Weights of a small GPT-style language model, trained from scratch on English Wikipedia.
Size: width 256, 4 heads of 64, MLP 1024 ReLU, vocabulary 512, 18.4M parameters.
Each number is 128 + 24 x the weight over its row's rms, rounded and kept within 0 to 255. Layers, rows and columns count from 0. Numbers have three digits each. The size before them is the row's rms in percent of the matrix's.

# layer 5 attention output, 256x256, rms 0.129, rows 0-108, columns 0-127
099:144114143141124114135129087117137125174096107136144100122113158167084111081114143160120158114141145113146129099114103106119115099123131153139104117145134093121078139151091162133091076112130120077131129096132161084132133151120157127156158140129168088122183145098113104178126100102144115143112158140166102200132123156111111130126095151071166142127141122140142128154125104130105175121120
094:140126166152121111115122096092137137154122123124128142118141139119101148131090119136137134157081113144149108099110124122135113137142135151113106142145142073126106157138153169151121129127131115125169122159115102164129089180123130144130106184135137103159180131140115163174162153079113110175174142119102104127097120150151145176113125158142125177142100130091191106130133102111086142100157
095:126128168137131131128140089113122148117139129109138122119181142137164133141114122105113121134115078139128095161136098131177122129096154098115154112100107144147163082100088116143130157115128088135159143165154154129146137144092116122097143221155113132077151120115094130089097094128079137132143114110080077134150150119141111084138129156091099110166122145118160129119137104162113094174147
091:137131151131165124118108111123115065079121113080138089086095116165131161133109144100108149135124158096116115122155105164086133146146128151103119137126117113121124117164162112116137134135097122157138071114144144155138136146127116124105127134135144121132129086132107114154134134175141079140053130113162137122176155137158100159096121122134163121145097194142141121146125117131133183119107
107:126138139086092161115132129148139123133148159147076130123138151131085128113151121178127145118134146103112114092112109144112137123146112129135111108106090120101097104152147108142161108123146118081108145078126107147060101122120148068089178159158066191114132128138162081117095100128144124138119132140131131133091134125152133129121150138135109103157131137181149099125097159128147125090175
103:083103116131100145107123136120144138140146176114106100122145158173151111132126150122115131103130153072161155124169160136110163101096138116113125147116117150116114144114118074117102172115178151079197167137116133158139101124124110142117101143072142094083111135104171156143121168156111151154108172157146122119093128130123135130161144142121129104136149118110192151099139106148136129139156
096:090141133133157132116160196099153122146134083156096126116106105081106139125135189121120123130137134135119159093127153137119105138141130169148155128138182122127109132112127130112160102125139120144138142103127132121136144119088119123091162125148103134155120113145177124163132162152118131118099129130106118134161077130117089094086144156141130058087138048122098128127098137073108116137107
094:131134089112121130081107155115156116107138148125101123114120105085119166127123129144159107104115147136145122124141114137132132096156109150152126132102130125121172103133131158132139098126128111212126098162131141188154143167160132120126101151164105108107109111118148161131115165093165156074175084164116140151144147163106141108090136147142129124131135197117096127136172128124115122100147
103:139139113148145133138149156157138165102095118141139138169137106076107164092095117131089095122089166117120134101098122088169120089165129117109127072128131152139128107125139127156088128141132146106105133106167141134158134144084132154172106081130138133197126079123126122111111113156139123111105130137137152150127139166058173109137114096083138113146179132148137102121141143104185105148115
106:144114143120137178131142141163119152149102152143123137130145128132093132106145102141126157139116154150173125153086139097133133122107109115148131119133141134129093148116136157145139140119115124157072102168159114078133153055138161124082142124129180106128098100105138197111124119117111146105181108119128121132100123105176106124122100112123148150094153148125093090056075109108141133131074
092:156133155151109121126150103126098120122113115122125105135159142092174128145131121070120109108134127120095127109140154150163119115147157090123130137137122164124157097095145172079145098110148108131130202143144120129122105132149114104124059187139127103142100160116143172147144087106172127169113086156183158108108108120162164100156098103082124125094096118152114135089166138093117134124088
099:096119108099137111158133149126169107099200148117139139115099157141104117125097152116116111141137157107160116120110156159158141134131129147147150145116098118096089116095180110132137101161156111133123099115092120109166117170119118080147172142106141143134080178105127161152156145122055114101117122136122155113102158144127174105124133151188148121119098121151112093134151134125095165128163
099:082102092146125119113136141093158130105135132145161066095151140115140106153144093108114126153084103151125132127139116131090145114125133123078094083108127105110105137114126153180081098124131123127125072102143155125146133097145091130136114127125062118145147140147142128154155126145138132146153143149147130114122163200145104119174146113152145064119144127127125099204119096092126095146105
108:134131139101098112116126111127111144106132115161136114117128126100099135110181130131088166085140150122114154089142093135140129116192126120167150119130156103154127132151125135136148143119109081158192140100048159082161107149133101111123159053136104123121151129162126112106140119128108133100105152123128129092092111131172129166131133148114085170120150132090114119129145117170121119129098
098:095159169187127147136133145145146116113100132149161136136145090162118133156121105115129125136143135122086118113105175134125159167140101156102143140153117120136135133131113094146092140109161117104136130138163141206144142147118154166135143125122129127145146106149178157100149080125085122166128110115124137102166177135090134129100137132144133081096151097146116122161142080075129114123082
106:097143118130113141140124154103148111104133157121108120127108116131139116169124139111148165140107194115172123159116150135177115134111111129147181108113116107124136139155186126123150127122165145116124156136146109112122156153088138142154138116042093118158129133137149050113132128101157099164124115173136173143086112094138115106150100192144117106148142141134102137149100144081120171155126
099:083106098139153080113142147121118155109127159103116137096141107130119117085161115108142085142132121149131109140164106106120176169096127098108158164152138138110109132105142140130109173125121107135154146134090153099129138158159123151077134176144125183093100183116155097139148138134101160148148145137117098127117164104119129121130128146170153158103123103159158101142132161168159143102144
105:109132113142148119089088128128142162150131130097149098126123118095148115123150135122097102147129117155114156104125135150098116122137140124115142119150146155150097142122112154155106136126116156143098200136119161148131067123132149089130129111119143138138104126155143070117127130147134112126044155165132121130140084079162111117111100115129165166105137087092124139191090103125179133119149
095:086119144086108149126129105105125149109148101108153130119130101113141096141146161124123145119135104122147083070126130134115117140138115135136131141144131128182117143158086147082116114152102140122138152147148138121111116147168122118142142126106141101122165105138115160134160094072171123153119145116153105130113102060151162170106124149115173097070063096158131115126158145154111096164130
101:085102132132143115094178135134144122122124145123115138170176129153155115128106117168157136150121127130135161100133094111095121143120117143137146117088113093165167124130141114151146111090105127118133101102152171130076140102117118117106142119088171115188098095098105096126153102100104107113150120105105152116119127136164174100171132164135146102162140129134156135103145124104121131113098
097:128129128126123123094109098140102151126153124150121113147138149122164075126125154101097160129143136104135147133112130133161152160114173115119130151109153136118131131115133132116102143160112140109082143167135127127135068109200173166131155106157169129165086178121134191116146104128103157154139141160095125176139093134092112186139135128128141172113116152120170124098102138094146145091151
099:127137161155173150132117119129129154121156099129146116176098127142148129139119105127157116142129144099114114097116131128136130116158157136159091149103134157179081120091163107148136123079136111162162122185140128136172141147153146183092122126113091099127169099097155126091145158116116171167150120091136104093135072168174076114092163080123101102122127111151144117133116083152119141120108
098:112134127097130125108129122119130168113167100100139112129150115146098090112167120121078113120126146151094116141115151105153080159155107134124112146136172135116130137115113110116111126169114132127141127153087137120139140116099148147154094135156114069152159167160044104164120161100112106145121148133149094149140098092162128082139156137157096094175135145109097121133120145136126101112146
097:122094102108123121117119133139135053087112132122110146116156103136119111149150100109155111134118138151099098114121143113140105128127084152102114107128107126155160147127118091174131175163134104119185121115170119137157105141120173160133130155142145118100096146153088101140127124123128156082169126169130162148123170157079119106145167158092141156149177104156116158170119131178126125145154
104:155145145172145112138146119131123083123098103081106106119117104152157102095160106146124117098149102154101175128145079101155181109155106138147134112153155158112118129161110103117132103148114104099098103127121081068136076135121081151156128086171081159121138121123195170087150157158117098123101139101147124145124122117145123129125134102126167139145100136166115081142117098142140105115151
100:091115143172120087098126134122145097090171111111123102135117139133172147165154117137122114130127131128159136125108128123137074131154122070092148135127165113123100111111111129103117165128119138088134103100115132118064129129097109104136124107123092142162100205095137150150106114156054096114150100114112122082104097120094109108109116140155154131168128108104120093112161119123142138093141
099:110184096135063110135125161145112128083153085137101115089106164116134115171085106130155126085132157145122127117127135138126085117146126147102078121081138133138108095130156152153129132138103120093180167127156099150123138117111162099106065086187137131134097132148107125181142117095158136088145163109091140130128128134113120160129133077143110114103092133102149105158157134146162153158154
108:133151143133105131148139104138131110104140155118113120146105103125092152147151146133140105116092131080123124143163167068130153114148099134117119137121086127130197130131152125149139095111115107177105120120070113138124184095126137113102121128130129187143104166126130134092143165146077164097147136127114109099139133122166166149095134132107119160112159145165111129187102163091105123148131
099:101122115137133114139144052136160158108161111156121121161116119127086138134134103143167111130156143151159108134120137166130098126136129137157110121125145115102134132123110145139127123124067136148098119085135117194107082114134112167114116119072157142172117124139111180178048130124108120086153124153131145162144139099144123112206047119158051127113109130128120149107156121145117106105101
093:140116127101143103111107160114137157140133129143149158148154108126123185170139144085140145138107141133102122106143140114113141199146142115175125118125066177108156141119138097105156120125120162119157103175156093085162132125128144160149149127134118112079160134147114105167113133124104154117131101124113112173110101120140131135121109126118105143173125130071137183108107161192143142133140
105:141158129146105114107132152134104129125127128126120108167152161147152139099155105119128149132154132153113151113158152104134102145139139142140100142119121150054099111121148159168123096190110146139138149116158118176161103177097139156121156080104143076146145165150117100121117097115140093137166155140151133114146135145144115119112171105178122108167107088153142095109143143104146138168129
101:165138106180102109120154153099119137141117139112137083127079135105086101166142108137121129093131093123127121133106091163142098120131131151143160110140100106122128105136052117111088176097097118103139108098132077137158155111124140121144113178173167159139159138136181106108123130158141135101144139129164193120144121112153135125150134148091107092075155161084145116111119123079136154145116
092:119116100133092132097121163164119099134155144082129172155143119124142127129136147117107112134098100168077173124072136107135099144127122138133127142125096110146108124090109129111143133167141129105102098123161159141070107134093162136116134182123113112160116201152154116144133077131130150117138136111149138125148127165160061107152110124087102166135109091128156154141157138159110097102159
103:133151142145154154111139165118085123126149139113117129165142128135151177130151129127141146138103125108096113179120144128170145093135102118111148094112109074094133085116134135148143104174134114104069125124136131127095135111106110103154081120143113105133133165159104101136138122135118171147078147141130119134114113129072119109100097183162136069155103045139128154095111122140159106162115
106:100121170161100095142169090122098108128120116156143136086133145139139085112138102137126134144154150122150119143130094084110123144086131119108111129114138150135164117120128173110108160136161121144141165105098118177103130109151153125172097178116087155103106075135126141142108133109187148160192149100118140089154099104128186140124123153081144114172165109103115144132122091108104207159134
100:134107156136149116156114113123141178115107122116169120107157146116125156112161135100128088148150107125108140168133121123137146109115132131154127110123129143099111113143139137097097168124143128130046103127234141122163112164134121111128105133106156139152097152149155126167103143140092176105102101125128116106088136111112114124127119144091138115126131150135118127085139094037134136159076
102:135103122134129108140136134165101126146151154148114174126108095163161155134129127155132117143125104146119102125142163142138122165152125150147114106093153140129107146161125115065059151131157121122120127120123134103137148133140122200130114137130161060106105113105137123124154147094161118126133096123152140115155153115149135149122103132155160128178128127126076141100118145097105109091079
097:132143164138135086151141128145127136087105118112166143143158133126111128125151100157133174112143131123140109113104128148143100127137098078162134143123149124131142096135130141101116109154143099112098119147172128134114141144137134172121088130117130096188149116167112136149173130131123103161130134119083118120184052175084139077125122159176141142127141116140145178146095184127133170149135
087:138131111150123154100148146143157123148153178107110183127130154115144059119148128132122152137179139156148137148126160104111127088155111116155135119102144106154212157156129116125144161093160137086090161163087107117133120101094092144144144112083125158122178132122172125157102156090143173106132118116148112146133107139105086135130137150122143133148134112167154133144126158104172068121108
105:144178142162110154116114119153111125141144084106112110142091122141130084118134146153132130127133077171136130129111120138113102132108133118088101136125095111114119081158178132125133134134092122117127134191132095122119096130079165075087126180098139093107128075092127098109134113081139104115112080161137150113140156138151112102103134152138096147104112119130140108127141096120113126185116
091:132116089165089112084126080143114143156108131158155145078130145107100140160131122112118138101109169147147135149114146119130108118117121104144122112149114156101104110127167151109140087154121113111117118132141179164105105088140160133103128127109128136070135106152086115161137185151135148150129077151114087103094124141191158115105134135172161102087116124107087140134130143141129084148137
104:147124132121107135101110102102103066095133119116099105122131133147103155142136156111142142109104131098121121108126160104168172123131114147100135138112122108155126126113124117114104143166105107116145142124088136127105110173144149125146112146117103178129162067146144123124085136121117118104120155115169133133187142070126120183151093117131141105115119138144133165117192106140053121165125
102:130113118186137135108120123089115136126128150116136122149133131111155119121134134136162157105144125123125175123145093134165164100156119129107155129166125135146092094096123145115133161147147096138152168109078127108106119167124119133125130087097128109088120183145108111131120103093082074116122151105128120099134107144135112132101134159110133104091092171103149092135084134085140149149091
097:124115102088131126142165094143116176141116114112120099159136153123145135163119141134087144147165093114159135101125127155162116089121149097139114153104146130122161126141096125141125116097122128136152146104100110090143131131104145109090116120119099082080129154115196098082189183111124088147114150118067184120155128138098141166088133090135126100179165163061140138148098105144082154132172
101:097139142109168118157122078107099139109127154095112111085131191121109075136120131130125135123120129113109106178127118136144159123117135134142105105122114089141107085088125127152132115098143198151161129109161115144156160105144110154127160112127107115166125085141081140148140144093074129140122126107148018136132118148147109150104116133188120106133072097146102115182115120124135142105113
088:133149092152111117149140112141126177134136163149118122104129128125155131105109147147106115137158106143144164161095137114111127126147123100134106123148103093118152133118149096130136110116136166137140154131061140131177159108140114115115168150097148107169143062146162126110153128092180108086142155137136159129117164144111146130215088062152110164059117084129096172141103095086117128137121
098:108097108107105150155198146151088110089127130114091159142131141125156109143126141122147138107136115116118122140135107133143152102146165163091083143101152139145134135126143113145107096147110128148125157124115151153118129162117142159090144106184130133156119108146148158160179110190131152140086140049083137172120103141113125134137162106130170139128096071167168142166130149116126133101103
109:092126141108133132142179156143167124137151134108144141172146143126096137114109127125154155119162160116107161143108126130141156144117141116125074131139097108110145112115122122140139130128155119110145115127070135181173153106112136139111116102084116092160105084132188192161162154165091131109131142121125152179134158111176112104052155184118112131101150120118114090136137131112137128093143
110:087164142092133109132123132110115139123154113112127131147106163110127146128130153115107148118160112115144117111136134132133137139131103153141088117138155144135125173112097174132090126143123125119077196122166109138136119151117184130092119189139156127134134093088097141151136144144130159160143112141094123155182135149150102150110210132120142119146119137130112112117130092152129062128106
096:124128131151132132139172133146078105117126068107111109145122141179129139131153103105135095169134135130136085145135102131145164111115116112128132105121133167153071134135123114103109117122140111123127115179146109139178115082112106135120140087127130194110195093122133082118135119113104161095110071109111090126158142164132187136109148143139176122129167123146151141063169136151164170108103
109:107159143132103120107100118138113151124120121104111124116132113164158152146157110160134161107130117143158089148168131103123121130133099082114151089118124117174107127094135123126136118171116070199115139136112165109088082107106144110139159141115111158149102113160138103106102141091142095156137159164091083160113111143151143161144104148134112098107127134093108099143130120087062137133118
096:120112106119162152138134091117164139148094152117121146141174119121089143150073124126118115112105138156166136130142106128064136095139112129136161107124172115114143107131110123127112157107137153146117084139116145134149122064121168148158150158108107132144160170155150168106151095110105166169143098127158137118132145086153168105128181167130135120082128153139144192085127169149127081104142
097:122122126143170114131160099127095136152122131120119141107093137144116128150102150091152077116132136141105137120165164114160135109121155092166123157135096141116136156149179123178111148112117110087164140159085150093106107104130120157170112113090162147157115184158122111110130127144161118131180092162072162099107123145109124138128120111117112138157102128139145085159129138125123109141103
101:135128101097141166116102128140121162139143117135111098157142123084048127152142143111161150145141169122154132100104164113123113117119145115131127097153130126120101094133128153125103139082091126189131128083132088183105141114172132121144113150140134137125124156113125109110160161130111159162100121077139139091185097120118110088125130112120175177140130154133140189157120092127149120150157
097:113173114157150097146144098119128167138124112127167128090130143108116141119118105134124146181100111073124155107123141184138121144115147113126141136156128156120129128119112110124112133124150142147136150103153179149137132146145144092135129134155110089107122094138156180103128123152106091133113084176144165118139177108107142099115187150088115108154101089103108080161091142137123100119176
092:126129143077105158137111167113111120142132114130111125143080162079139127141109124162127149101107103123148138115127123081113124146114167135140142135087149126136186145089154131144095163106103107094135136150147116087104114104135119130157054158124114173164101124120120180139094114174157109129159105094105094127109120134141165136110105128106128098145181132098127112089119172156157109147127
101:145115152120118089122132134114122107099126105131138109152128151111152095120139113131147128136089133132160074091136153146098112128124098106158100123110182164146160129125111172146128147148144143147121135114160133131095148168180154101115140115119114172119124153112145135113096111117166139155139122145122110135105129111118111089147127164226128154133161105082161159158097132144143091101098
102:154106074172126116148116120112128120139135100119128161080089156141178132130135101119123143107137109143093144140175097118136160125071125094178122184129134138142120137120142130112139092147135138138084134163122151109123170132145137134129085086133093121107136104131120137160116144190126112132159111186121129137106122136138116144176160091152147132101188120085136129177132177138137097117149
100:135119128166144179148099130095095213103119105137171120126111109114094094101144162164131155122151159115130117114127149140155145119129102144172120148137133138146156135118097161113135155096113116088095174142118174144132167118153088136099080139134116154108078158135129119095157157145124115153073140115135111086108107152147139094137079127192170145149102110151112127146146160143161124148121
096:172132119185119138121111119110106146130155133113135113126133156100114104063149110088126131135138150133123139162102125102122113126129174159107149103144139145120118132096108107157140129118118105195100112149144166188107150096139121133097128067130112120158137118128167127141129176171148178145094124098177169199147167145137158130139136151118129129119118171134127140121151157112181121173147
103:105138141125095137142136108117152123173128086128146103161123087100128131126132089161135151145128123130100126135100124111161120108111128149152117149110095143123126169157146147164094111114119133174165118147149182098131137137154152119062098154130100113090113136183151077110102117103109173152145139185141159123157158130118119158130153162125126118139073142196119106104152135144115141109156
097:141154136142176145107150145141141157120128167153106100108113127111139115142160099139148158110190144149139175115113146094115112164115124113123145142178151118117131098095133123138107155129132167072128131084121100182166156104145140135103130130058170144098105079157104102116110129112168125113100125126086138120143148112131138143159126090152132137151108134148133145122113138134100105127145
102:141143144151131146107133086130141118155119175126105104108160134155133140148127156105113141117180121123087135144119192124141121132105101161177114097102165121156139150134123133133154107091166109127161154130158134088149117097143112114118152091159125151155068122116186144158157117112139157145147133136122156159141123099143178160112082175135145125146113130123120115158125107119133152153187
104:140099122167095111133123090168135123141133090110137129094146109134106108127088133159120155113124133119161141146168130125111129125086117102093153120107148130120082131115124099110151114111154112130112141149140096154093114136125148174129116137109107142071158138161106129071157111118116087124168111121082150123122168151114140125123189125184116153116108090141150151096088103100091126128128
094:132106154127137132152135126132124126181158119105143117117173153135109157116119105127136125124118173134100113081096140139148138173083151110137126140123138104136088165127158143144161161105172134150131174122149133062102092108103155127123153123138132134150079116093154063115143089157113117132113143122095166142116126121127083153138087073113166145127081132121088156122138108119139076116126
102:077143141129096109127117127084139129123159153098145191149168117128078131135121188118117149090110126142146143143122147111106122099102150154141143155148131156142119180143132129133118134074113098125106126150113103146119122153120113127125067134122130161092178125137126172139159096150166134111166140166113161134159125109121134108138102128138059132118138106114112157137147082111111142128194
098:125124144126157118100165152092139150076164128138171137108147125093131132102114116116167116140098120151117166116117124131156134116118124153112108118121126106120167116129131142168142108154140131125081123138158130106099147137098106113158148123118114132101146101169135096137122190116104140115133146136153104134138148126120136171150086115067151171148148121072147120133133086113127104104127
112:123167160128102085143143132151123099097127135113117107135107148137084106145161104134100131149128114138122117084142088156132104129117117108135115115151102125156129182130121131144129150118166127098128123124173107101124115118115142128152125165096073145108158158101102092120145131155095048129136062125147136144141110137091165170065093125121173128139146147128116086145107122102150133142150
115:097130112070170106124154111102097161138171123133109138143141164132149103143127130127154124130138129147098108116158138154111112121134140150162118118153076125124118129154074143146119116146125097124130118111119106103154101147124148105136127109125104114133161162110155138134092141126127153089127133102108137134060143106102143140193121130116124128133138124110113119139193110117150130106115
104:136107108163131105119147111113134187145089079148109144079094121130131136114158127138128112106149115146139086131175156168121115138098091115089159137117118102116120124166121121112155103193092106142131101096131130136117114146118135165156113098091132164115112143120167098194098167164129138159126090095117164112159143138105191121130149125067113134165107154123162109128091119104106127128155
105:172079126112135141129092113138168129113143144138122157121143156131095094125152155094117144131131101144102136120148073151195146118117143140107110155116166134137130118132122108148134123133106139079092154143080143117186104114132105125096118140105063077135074153117106143121098113149142173117120153170092085149139186179157092122142129144147165133101095127172158149156098139077127149109078
103:083112110119078125167126166142125147110115122121164149129071109187114113128125098128145096155141114137085111141131166115124144140148143107175107111116136118148096100122128139119096127126149108156127082106090119132116153153113156092092105087126122164149142107107141138156150098172153120140150153126083100150109068114092117098123140136116170132088130155161123112136083125143133124149175
102:128138111113140140120170122142113142147101120115131116131134110142144116139165112138159122143128125103113117128080103143125140122112111152151131142128119164125130142120131155108154124131160106183161103114155149132096146173115120085127100093120106124190167164159166150164112167078094118103081175156112111164172133149114154105137096086131127159145135123134136154162128153130083121111113
105:110158131166142103185113129114148136134148131101111094162152107148114115116136128179144107151115130118125112125137168119123129143121135171146156108127132149124136160124164112107124101158119158159168076116134130121143169135114169126136124122155036153135127162133087158139122132108140116128156101144142123166140085137158124096137127090133088119140073042149136108106116114110145136097141
101:149113119139123098169165113182130161100116167148136078125195129132141116156105136125104153141148109136116109107162139115113083127179098104152140126116168147148149109146147119108125118093122143153113125119160140115139121100104128130122108159112120127114149175091116111123113118167116155117127143114122127116175159100149092094128076113118036135114122161125153140155113125164110204099142
097:103117107133130109095108103127147123163148140143141142122088112106154136166117072119126132109113091108120136164125097156129111122119124143148143143106119104122149111137140111120137107148131140117148123122165078094125090135113098095139099172126114167139117132135084147147127163128133190089108120128104131173135143117096138121141186140127142155154116094126176163140098167127155162100146
099:138116105125112107092105091139155127099169123125118104113127141106139132108155142113177145111155158154158130148154103142137128152131119156102077165163100117133097131066144169107122092156122130123161121121179124145155161137094128152122108153119145087138077128127135049169140145121124150107168115112168118127111112112100129107097139102093122149096136128125095140077162140105116132081200
099:153091066110132121149107116107167184147145123111133118096149121168130089132165120132095130156130126148120112148132180102127139120110174112117151115118118127151164134089134124102101131106140134126094082083100070154127157112127130121064138119147182146128113091119107143150140154191134138135123138072129113129174114144165162150137153123110126129162130132078068124112137085088123126119147
102:129092155163172120172093154102173096138078113099142144122102091128116129109124127152147150153101128122116114127112120122138151163134128101144124120124142113133085156149166157112168143155210130150168149152091136143140137146142124120120115154160139086165118132152104144127123127154164066162152109080108100146164141134163147107167131128050120117147151144173139125078128111129125139153122
098:117128138142158105150130075137127136106104117138139128115105119118111175151124134137154133135115122087098139122143159117116108126167169114137125099108160136084136139154120113148147123106104116195104159140093115098195121140114088123099136137062114126115117142122103091131132108118140114082150170103129159150126148135080104121135161126145137114165076121143107112126157172095155059124181
099:151113082153123126148132116164119096104104117134111130148084143129147144097100109112135109148124123136167124126126142145162109097126118100108123083116107136134082103156121146170139143104139133103110162090113068132146108097161128145159094122139134123109123104104140139131171124157117144147128156134118136148120144136116156147180151105118103150103138159091095151174105165140105148113146
095:124149131182134126119175103166141131158134152120155108159130103120140155102139162113147117149103108157104113138103153115101174111144104148139131112116140143136147109144197166114119106089129090109165097171149125074155130149098115120087144154184136073126079172146150121186154157085165164151130134127139126125144117134168126150124189139132153141158103136147162132140107103111118136113131
098:072156112126135096145131162121110117131131116143150144133153148087133118094145157158130121145183131162130136128169114120153109141131145115118091149148089100075114125155170128121114146127083115142156117113129110086111084059113068135131127136093122168121136085122105102130138150106159145188120137111128110132164134121117165153104088134145124117148129109096131170078117109132144112095142
095:102126121146111132124149149123134180130117102106099155120129155115136096153163112124144131147154169097187134089158143168137119126101106123119166130132119191092148147107100104104138094105137090119144066077146166117122130126116145108136133076106078105107073108112153131119148145147121114103158161104093145187159130112139105100175158136126132181151111094147105135140125121132144148122090
098:061125173080117142130097114108127156121128141121171102084126164189150158175124133164148141085165175131131117069117070122137154096107150128128144127122110143111129155139112122122122141151116124106155136132139108149123140124152120114160131173108149120176162100100103157147117204102125104140114155136109196098112122154150151154192148103114145088148098160124167123115130129079136179166168
092:129103130128161107150142154129118109156143115120159140128146126135158167104157124118126163130163111112114113149110164124137143121134089145112114132143132089156154118133147130144103092090150127099072207111149174112130116167150147099139109072139121165102095173113139170152144125110167128137141141105119147105134130101151075151103086119124114135186098117135140135150144185106114116116159
100:158138101134133133126120112148108123101153123129126108147110139092150129149109125132103151109062160119147137125118110106122116118140137135180108105137127130155137100114109113096143141107140115168136145109124115094158107110125142096155122151063139100131141107155147182094134150116130126126148117148097145122174126149105136114182115101184120086147162097152097089142103109094138157084135
099:155112130098104148129131143134130123117108114121130110148128126110124129105108159150096105130156151123119126172102071123101113129143139131173126097124143137124117122151136149123112126099135128108118120150130117156108134141122100129143108096117155083125157113178131128121088136136101105135116147104134105183097132139170100124136163169119161091131168139165134075159201103103101104193132
103:126121156157151127105156114159114161140135152154144138133156143087117121143134114116124119080095094133114150130135098112120148132175110144136136124110170130102138112115115105100144154119182117123106117160116116148095097133128167124123150134131118111128080140148130097096110119128117131152084111125083138155126137092123112094136145097108143135142141140170071145075165135100149108115160
098:107147137106083168181150166131141152147143165152125119101182182126177123142155118126107141151118143163138121126101134110117131088162125128154163124145163086121115148067129175097118115165154168095146134102136143149149161112109098111148117150151111141086116133129150103113128113103113143099115056100156107186122127169106129127095146176132128148163136122117149125111127140114107162106109
101:136137161102111115146096166150130128123134102131112086104103127168116146166134091112156075149118118102117130141139091108112137127106112147168145159118117120155130148150138151124115137113158147075146108134108093164154152119138148107196171103132116132117106166114102122136093150117168126119122131170137209127126127166110148112147127151132162103129122140132097200147070118158126127115124
095:155178158118118089118153128140116091143119138191137092117130110120130122126106133080160142118148121151145088104121102148120081163144166086160121138177115153119112090123138121162095135135157143145075139128130105114150091141103162131118145119093145122107107135158190158140114133141168137108112110153149121104126144142137124124157104122137129094100133156070115144122099080109114155095099
092:145127127110155104085102115158135125111108117086125125149117131126143122167072134135118084119184124123114142185114144099142136141126146149188137112129080134108138132148115138151135109124158139060143095068102171123134110141125120135142148112046120121055173156112093126163133095115126108142078099114095148073102130172121168130069142142153129124141105133125118120116143148151161112119113
099:096135135152104119114141140152122107103117184137173149134109108111139129132155122135136080088131138123120083136118104147110139129102131140114127120125128146112095121090088091105177099117132147151117135142136116122105123149164114126117091138145180097160101097138099130099123166126113069110150114199097092138094126092117101111115155134111187154162146169130143126132120128142090117124172
099:151104135105143114164157133098140095095120096101106100126118157121138101094122124104110168122124116135158114136183122125131110137133090114124115103140153139130118134143124095146112147117146121132096083165121142186121136107120079114148107131097107101148118110122161046122129090116146127110120091166168087092088136076108099131153097072129130124149077082100129181112114137126120109114102
104:136158128128152047143100178121132116100128139115140139176168115136116137155132102080101132180110184119103117125167108101129125152145128124159072135142095116112089115122128124170177125115118156126099166128115135121077081134084110113143132131147157144083160145140122134093120145145082101121171137078128097116130160123106129144118115104121149125114154116090098154140161100091114066116171
109:106114132128165134116158116115091159144084168133069150097105079131169148109122136105108135149118094117118132159125115125131148159101117139124101132108151144137089130133137095119116111137125116076116127160142136161153138132134180132147102096147143179182111160129148149157151176133127064066107119129110119113169117132102168126090100126147130180117067149141126129109136134114109081111116
105:156130096132098094120163137087124161113147131116112092147160119173120059161167110144132115115133127122125154144147143086129134107131101095131136095143116153115170110125130146115058097083103124139125141088173147148144066139157098103140118137097135130141104143159204118076161132114156108147150108138110112132099110148135103111154120073144131141162106132076126114114096142124079143194144
095:133128171090126101104159164158094114123128113158133112173096128107153148160149132124125140129139125184124099092143140115121135118109124125138147129099142137136155149110115117134151146153125120122133112112110106142101156106158089124103139143152169129115172104118182127148128157116122156122126119083132149140095162135131072141106073161089107089058111109140126137120102112138185096151120
102:122115151125154122161105151125138156106113121160107103168095134136130135120126122131070122083129105092149129104189141116139104133127124114087126114119124145159120136119096120133150128126142136123115123122148131118140131209152109115091108125115147134101095113130194099138092112132132102123120142092175202113111045166145131128132174103128130155089077152131144108083155151146093151111121
099:096147155160144174152157121170125121099114118086097092119126133168115118108132121086123150131094106106183103162139116116141100110127140125104128082167159156105111137140121146146115135149187099112087127152100164127140110108157120114134161113111172117144138138138165131107158129158146127107168171106116120147127099089133164128111124148169144124172132141115119131114071117178159164140161
098:118163111135147108124128140161147105102142154133129106079129128165163108128121110104122107126113058143165144132094125109137148107135104155155125127130158150108133172071156113097146161118151146109168157116172110125122150168133116108099154134134148154171161125120134124131118121084118178087125116092103173138135144112109149142160120154141098147134154093097132132147153076142124086160086
105:122149138156152105091111139150135110111151133101115080140131143136177103145112140123115091121091162153152158131146109112140133091112102087105108131131119153149125112104109140169150126079124109111117116124187197120154086110150150193091163118151102102121123115111134137084118093090086133106087147140122132164134094141129152134125132143152071124138184161169108073123130127085096124073182
097:129106126111118162131116150128134138151154143139129135148120118107106153136124100097154107168115093134145107115127122129100143111127158150132101132113123126113144100140126109132105123158154136085143091129124191108077112145194132100129154078112167089130119095165155083111117091100160103140141077143127108156132130127119185078103146103106115115190130183155140132071098110089130137161121
103:152102124173127119148139134130136140123133092183146109155130129123165099121104105139151143135104114103141140165102114116123136138121132102144137141084123101121137109123078125115132132111156160127103113095114146063178129126128159102125098135166149161117144118125090113131146137147074121150142131138112108116168109105134183088142120177128103156118103194135173120156161129165108099166131
093:125175156094132123142112114157171117091098086129130079162138108146105107105135129101153137146145156166130116147119144193092118093127148110085116107159145104140149110157092112145093125099124092102149153112134147151100160120113122114120140105160106124153100140124111148061107143191101158133101120124098080124130084143145083142124121157122122141149110125127113081108149126128111103115173
102:097182114124154136147155165128181178149099129114126138124153150081151130127144140123179143144121108118135081148140084096119114134159158141138166131147100154161107150142120167128124093138101187119105086157105091119094099145138158130131117128119140129158129158123107113062100135086064106130120144073122140114151145166093137159119163071096141156091147139121140122115093101186136130137104
106:165132124127137151160106111153162086150144094150139130145129114099121098098160153135081120150132137142108176157124176116112141130135107154132140105131147082139141145151142116114107092150127067162106114117112187158153088154134128138132112151127126132137142073117136106124141141136121114141165099100155156102129135184028036186123149149105121114127126165121088161087150138161118129142128
101:131125138079156126148090119125139107114138134135074112117139141118105103128108074104164160084150112123107129156129090072171147124124131108131096153114141155123112121167128098147112127142117100155115147121132124145127162134101165121141086107119180081134151174136081125132160133153092136095124140152166185128136129078147094083131104147088151137177126100126168144117112162150140067129123